Part of a small language model's weights: 2 heads of 32.
Each number is 200 + 30 x the weight over its row's rms, rounded and kept within 0 to 999. Layers, rows and columns count from 0. The size before them is the row's rms in percent of the matrix's.

# up: layer 3 MLP up, 128x64, rms 0.116, rows 105-121, columns 0-63
# down: layer 3 MLP down (transposed), 128x64, rms 0.115, rows 105-120, columns 0-63
# gate: layer 3 MLP gate, 128x64, rms 0.116, rows 106-121, columns 0-63
up105,096,177,162,185,275,200,228,178,139,191,184,184,249,209,217,183,243,183,148,223,218,241,197,222,219,190,194,213,213,204,203,197,186,192,217,196,223,277,194,215,178,209,156,231,147,219,255,191,186,164,210,224,181,216,231,195,224,175,158,178,192,228,123,168,216
down105,094,232,166,191,234,165,232,205,174,182,148,155,207,183,217,207,236,247,184,200,232,219,175,191,245,234,209,185,232,191,219,157,166,155,220,222,233,156,181,176,242,154,211,193,212,184,188,207,142,222,218,219,207,187,181,284,239,203,234,243,179,216,214,250,207
gate106,099,206,199,224,149,178,160,242,185,164,229,207,178,232,195,171,172,227,263,236,159,206,186,204,219,216,177,208,189,116,236,201,160,245,207,227,217,159,185,173,188,156,217,210,166,163,185,236,181,152,202,259,234,218,198,168,218,203,208,230,199,206,218,151,230
up106,100,176,193,166,173,251,194,209,173,216,158,188,180,238,179,188,216,186,132,214,239,261,168,185,251,261,224,211,203,181,219,207,180,213,182,202,243,201,229,274,223,207,170,152,231,248,232,240,212,230,232,224,251,180,208,184,188,204,193,175,214,221,204,188,164
down106,102,214,224,219,221,176,190,220,234,214,197,165,205,177,177,215,237,208,281,118,145,188,169,237,178,145,210,201,164,174,194,182,194,204,218,241,168,193,186,178,229,193,232,217,212,206,143,154,153,183,226,180,159,216,190,168,188,209,177,187,239,204,160,158,233
gate107,097,208,165,208,163,208,246,259,224,217,186,171,221,229,183,175,167,182,260,201,198,240,161,208,193,135,187,196,166,157,151,209,205,226,183,178,187,221,203,160,191,267,220,199,195,166,213,124,174,233,222,240,192,183,218,221,211,171,233,206,185,235,200,164,164
up107,098,200,175,225,197,192,155,189,180,208,214,146,211,169,236,224,195,215,229,187,237,189,183,178,239,208,208,237,224,210,230,230,189,200,236,187,209,248,200,182,196,250,168,164,158,216,142,230,151,205,245,153,138,227,249,183,201,194,257,147,210,238,190,237,216
down107,102,169,229,262,190,209,156,210,189,237,226,158,222,174,133,227,220,213,168,236,242,165,193,222,216,229,220,188,229,199,191,198,210,217,206,139,184,180,188,168,188,161,146,181,171,228,236,166,220,210,181,183,208,238,216,228,152,214,264,152,178,222,227,229,192
gate108,093,196,210,177,196,201,212,189,208,194,226,187,217,214,203,256,197,210,152,218,171,180,223,137,194,210,154,158,229,173,216,179,200,225,220,183,216,209,209,219,172,202,168,202,165,243,171,255,191,159,120,147,237,194,173,230,182,198,222,197,179,249,230,111,207
up108,095,171,222,250,226,181,209,179,206,180,211,225,222,159,168,245,197,162,269,231,217,185,163,165,222,228,250,221,171,199,208,225,231,187,253,216,203,254,211,215,212,206,221,232,240,225,145,228,175,187,212,213,182,199,221,166,187,187,164,253,201,158,244,246,237
down108,094,233,179,199,202,195,175,252,215,211,135,244,208,212,167,166,183,233,169,197,196,224,231,236,160,221,223,250,223,191,200,165,158,202,224,159,230,241,214,186,161,249,176,163,205,163,225,168,180,183,186,296,190,218,198,202,202,213,196,223,235,152,168,202,196
gate109,100,194,156,223,130,154,209,223,200,210,283,182,202,210,216,215,181,153,246,215,213,186,251,212,200,173,178,190,213,212,166,203,193,186,176,168,220,181,163,220,236,119,142,222,208,175,184,205,253,213,220,255,196,190,218,228,174,209,182,183,171,215,214,186,231
up109,101,214,194,207,294,224,159,213,202,216,189,217,206,241,197,197,213,222,191,156,202,124,184,244,165,255,189,183,205,226,202,192,227,235,215,217,147,177,228,190,212,225,166,238,226,200,150,217,187,181,154,157,227,268,216,169,210,197,211,199,193,219,189,238,230
down109,093,169,181,203,221,217,177,200,190,145,160,187,241,199,146,191,205,181,229,219,154,127,264,203,264,195,217,165,232,178,168,177,203,217,221,251,185,221,213,219,197,241,192,187,160,211,173,175,147,164,177,148,222,180,239,193,186,201,159,200,213,233,209,208,169
gate110,099,164,174,181,194,226,204,155,225,215,240,177,151,265,215,205,183,240,183,207,160,177,240,205,194,186,186,197,167,190,195,147,154,229,192,227,130,207,185,226,211,206,234,179,158,171,227,221,258,216,161,165,159,227,213,219,161,225,216,253,204,189,211,155,185
up110,097,246,263,192,137,157,202,183,214,170,167,234,218,159,258,228,198,213,181,211,190,169,178,248,232,164,167,223,253,164,182,173,231,189,194,214,215,218,156,193,222,225,188,230,170,205,156,178,187,178,213,233,206,187,204,174,216,190,235,193,154,210,205,193,120
down110,100,167,229,147,168,216,196,175,120,208,184,193,195,133,188,219,164,238,273,229,161,161,193,200,168,165,212,179,235,232,193,201,189,178,189,237,208,196,212,195,221,200,253,188,208,203,234,203,158,212,238,212,222,239,200,255,167,212,182,224,231,207,184,255,203
gate111,099,191,194,156,188,172,223,236,179,198,244,191,205,177,272,185,159,199,142,210,181,198,219,164,172,220,204,225,152,237,204,225,188,189,221,230,181,156,218,191,206,238,228,189,234,244,185,193,233,226,154,195,206,150,262,198,154,246,147,192,234,189,160,182,178
up111,104,243,197,222,215,261,234,204,190,237,201,181,203,170,180,221,168,233,194,171,207,207,222,199,186,230,209,177,137,266,147,215,218,196,228,177,226,245,203,198,184,213,202,213,260,164,262,243,240,180,196,134,198,199,239,240,192,194,197,210,174,154,214,185,162
down111,104,180,215,210,166,225,228,198,195,203,247,198,213,214,237,226,221,250,165,218,204,181,211,204,160,191,210,198,157,226,126,191,199,141,218,236,220,145,143,206,199,149,179,197,214,184,259,210,236,209,182,203,205,134,254,211,178,235,166,231,187,179,182,167,230
gate112,109,193,159,181,221,169,198,191,205,270,231,214,171,186,153,233,232,192,166,199,210,171,213,164,166,213,197,225,235,184,226,208,208,158,224,137,267,266,179,210,273,233,246,199,206,236,192,183,174,220,228,174,186,194,164,236,232,209,235,206,193,203,194,181,179
up112,108,235,181,245,195,199,159,193,192,228,197,238,170,149,179,176,212,252,235,239,209,194,185,133,215,203,176,206,222,155,234,181,237,223,216,183,180,222,203,203,225,157,192,192,244,213,220,180,228,167,165,216,228,166,169,261,180,205,270,262,179,195,233,224,192
down112,108,224,240,216,180,215,239,171,141,202,186,200,261,165,199,158,215,207,254,232,180,201,209,148,218,176,236,139,240,209,218,215,160,219,168,238,150,165,220,199,181,214,205,219,198,231,177,220,223,247,178,196,222,224,215,217,209,203,175,147,164,152,248,190,179
gate113,109,200,223,222,209,190,200,201,204,228,203,228,169,198,176,175,188,217,169,227,169,189,148,164,213,172,208,177,186,135,262,198,192,161,160,217,166,225,185,213,168,166,193,248,203,191,201,200,242,177,154,182,159,178,228,243,218,249,216,268,176,113,197,209,194
up113,103,183,183,209,224,205,157,283,218,216,209,212,167,216,196,214,189,224,133,223,189,185,180,184,197,198,205,134,232,191,229,207,205,154,154,246,173,199,173,206,195,167,199,214,239,225,201,231,268,215,191,243,236,238,254,212,211,225,170,235,196,196,161,210,150
down113,100,258,183,191,191,251,257,193,225,235,155,227,241,196,204,155,216,183,237,245,242,184,211,223,187,182,240,242,190,170,153,151,169,198,214,183,199,214,202,191,171,211,214,214,222,196,192,264,252,203,146,219,230,213,213,212,186,168,238,201,140,211,213,195,240
gate114,104,175,207,172,167,226,232,210,193,248,165,231,149,200,215,208,225,211,184,236,186,157,223,221,223,162,253,217,203,220,209,162,264,202,214,221,242,178,210,180,215,201,258,153,173,186,210,132,187,192,187,140,240,205,174,189,249,205,204,154,173,161,213,168,184
up114,102,152,237,169,228,222,239,167,215,251,236,174,200,198,210,208,172,176,226,197,220,153,243,230,203,181,180,185,222,248,216,180,234,216,181,191,212,164,220,204,211,219,236,227,286,191,251,172,249,174,155,220,207,177,133,177,197,189,231,229,204,186,205,164,174
down114,103,232,166,220,222,233,206,209,186,143,198,196,167,161,146,216,187,240,211,170,135,249,237,218,219,160,136,208,208,180,189,171,188,166,222,137,239,214,181,190,188,183,148,190,214,237,199,216,226,240,203,252,177,240,217,221,164,220,238,200,189,189,200,172,218
gate115,102,270,179,202,193,187,208,193,197,173,162,211,228,211,212,242,186,193,239,241,166,122,220,189,222,212,258,212,244,203,164,139,192,177,157,198,172,206,197,171,207,232,214,240,164,213,185,177,183,208,176,191,239,160,197,244,221,244,203,174,221,157,197,175,258
up115,101,183,210,165,220,259,251,156,181,259,139,203,200,216,190,208,223,209,184,187,180,262,200,193,195,145,147,218,161,210,184,159,203,242,240,207,181,194,209,240,167,231,187,172,268,177,190,229,242,177,161,179,222,195,188,223,203,221,226,204,215,179,195,168,161
down115,100,248,220,177,224,162,246,221,181,157,201,241,229,176,169,187,198,248,254,179,185,144,216,243,216,242,166,159,223,201,198,229,153,222,204,202,202,177,169,197,261,171,204,223,199,168,180,241,175,183,252,256,232,153,194,210,224,195,173,202,219,188,228,192,227
gate116,093,221,231,199,213,222,200,166,203,226,247,146,220,252,148,156,200,200,205,179,205,189,201,240,271,168,223,192,202,242,213,213,139,160,223,205,195,144,230,184,173,210,237,214,229,176,190,211,175,254,272,169,200,189,168,219,207,212,221,254,212,176,217,201,192
up116,096,204,260,180,179,194,163,201,180,143,185,149,213,249,165,158,204,194,222,130,239,217,186,149,231,249,220,190,217,107,200,181,166,192,206,192,240,191,197,203,179,133,221,182,227,186,207,156,211,195,201,180,230,181,205,206,172,188,191,192,191,199,171,199,172
down116,094,258,234,242,196,194,257,175,146,174,158,182,181,211,200,204,193,257,187,152,227,170,192,256,221,182,243,170,226,213,212,237,207,189,138,198,230,185,207,211,169,193,210,163,163,166,214,172,233,165,210,229,226,253,203,215,210,192,193,138,225,227,197,186,229
gate117,096,196,229,204,223,186,175,212,167,201,213,265,228,203,199,183,228,218,140,162,173,208,218,260,170,180,221,206,220,195,175,191,177,297,245,169,199,227,191,190,150,172,158,164,196,238,199,210,180,209,218,197,228,176,205,142,230,198,252,180,202,201,163,167,164
up117,097,221,211,247,230,210,247,238,205,240,178,200,193,237,217,217,239,179,164,167,151,224,172,256,191,199,173,214,189,202,210,189,212,180,194,228,172,233,228,192,232,230,186,217,157,176,172,161,281,254,179,192,184,182,229,222,216,181,250,242,218,212,143,230,167
down117,100,215,192,173,255,230,167,196,200,214,222,234,217,171,173,208,216,201,248,163,207,202,174,202,208,162,158,192,272,158,243,226,152,206,216,176,191,183,198,183,202,230,176,151,223,220,260,212,198,205,181,175,200,240,179,223,187,230,248,201,213,116,219,178,146
gate118,093,198,204,148,266,194,228,175,207,249,141,174,242,206,184,212,189,216,204,198,165,192,194,203,167,215,217,239,156,197,180,190,206,204,198,297,266,190,202,223,227,271,190,246,200,164,150,201,205,188,241,217,206,167,213,214,192,206,185,191,236,234,191,209,187
up118,095,221,164,136,178,220,190,215,238,255,173,180,212,223,173,199,185,236,186,142,182,186,188,197,145,180,200,223,180,196,177,262,211,247,216,287,246,202,227,206,172,238,207,193,205,187,220,181,195,178,229,229,221,190,237,195,222,178,249,205,230,222,243,158,210
down118,092,239,222,208,196,225,168,193,205,208,198,246,212,188,153,220,191,217,220,205,208,208,233,251,186,218,160,218,239,148,205,171,127,205,176,229,190,191,156,202,196,219,186,184,226,164,161,224,230,203,197,167,171,175,162,134,150,153,162,204,191,271,246,197,199
gate119,112,199,184,230,198,215,200,242,190,152,189,199,188,182,180,177,195,193,230,183,171,177,208,266,209,221,186,189,233,198,265,198,191,251,171,226,198,207,248,213,182,280,210,228,219,224,219,192,171,253,187,242,215,192,186,268,265,205,195,150,197,195,202,241,150
up119,105,203,226,214,202,221,203,199,157,194,187,240,164,221,238,181,215,201,197,172,179,253,128,179,190,259,242,167,153,164,189,197,226,249,195,224,170,199,170,167,197,240,216,220,187,199,259,225,238,256,204,167,253,204,219,198,180,188,172,185,215,246,172,204,151
down119,102,159,202,218,210,184,196,199,142,239,188,232,217,186,240,142,182,219,251,176,192,225,226,248,146,221,217,196,186,264,179,245,241,253,167,213,217,190,233,205,172,213,148,185,189,148,224,163,180,179,172,212,185,184,212,209,167,193,222,179,224,152,234,212,232
gate120,107,186,231,199,180,203,266,162,192,192,230,196,185,230,200,205,183,222,179,213,175,236,167,256,193,140,185,226,216,259,177,189,228,207,223,162,198,171,189,206,212,203,220,208,288,220,201,229,161,163,196,216,211,256,139,215,182,180,194,180,150,244,244,200,213
up120,104,224,255,201,158,190,189,230,185,146,205,256,194,217,202,196,161,187,175,169,157,200,224,206,208,232,222,232,168,192,204,234,209,209,244,161,219,235,221,192,155,200,174,231,167,257,208,187,179,232,170,160,162,197,173,280,197,233,186,225,216,253,217,205,158
down120,104,192,236,207,193,198,232,298,222,193,224,166,197,245,244,227,213,193,224,178,246,267,163,203,108,190,194,181,229,201,205,190,187,209,204,229,137,217,182,220,214,203,236,202,214,193,155,216,209,198,222,177,183,222,145,195,184,199,204,210,229,250,213,199,218
gate121,102,225,242,203,190,227,135,205,173,236,179,200,181,186,249,159,174,223,185,247,191,203,160,160,177,257,241,220,168,224,188,182,214,248,208,211,217,183,183,146,269,176,237,191,193,208,233,170,189,158,189,217,144,210,214,161,161,185,175,221,164,215,180,215,228
up121,102,180,174,192,233,216,196,187,204,191,182,221,205,215,218,226,241,201,248,195,198,139,202,268,164,233,221,267,174,168,206,152,223,208,212,184,241,225,184,129,206,236,201,189,157,220,187,167,204,135,159,204,223,183,171,231,193,238,223,219,190,147,230,194,228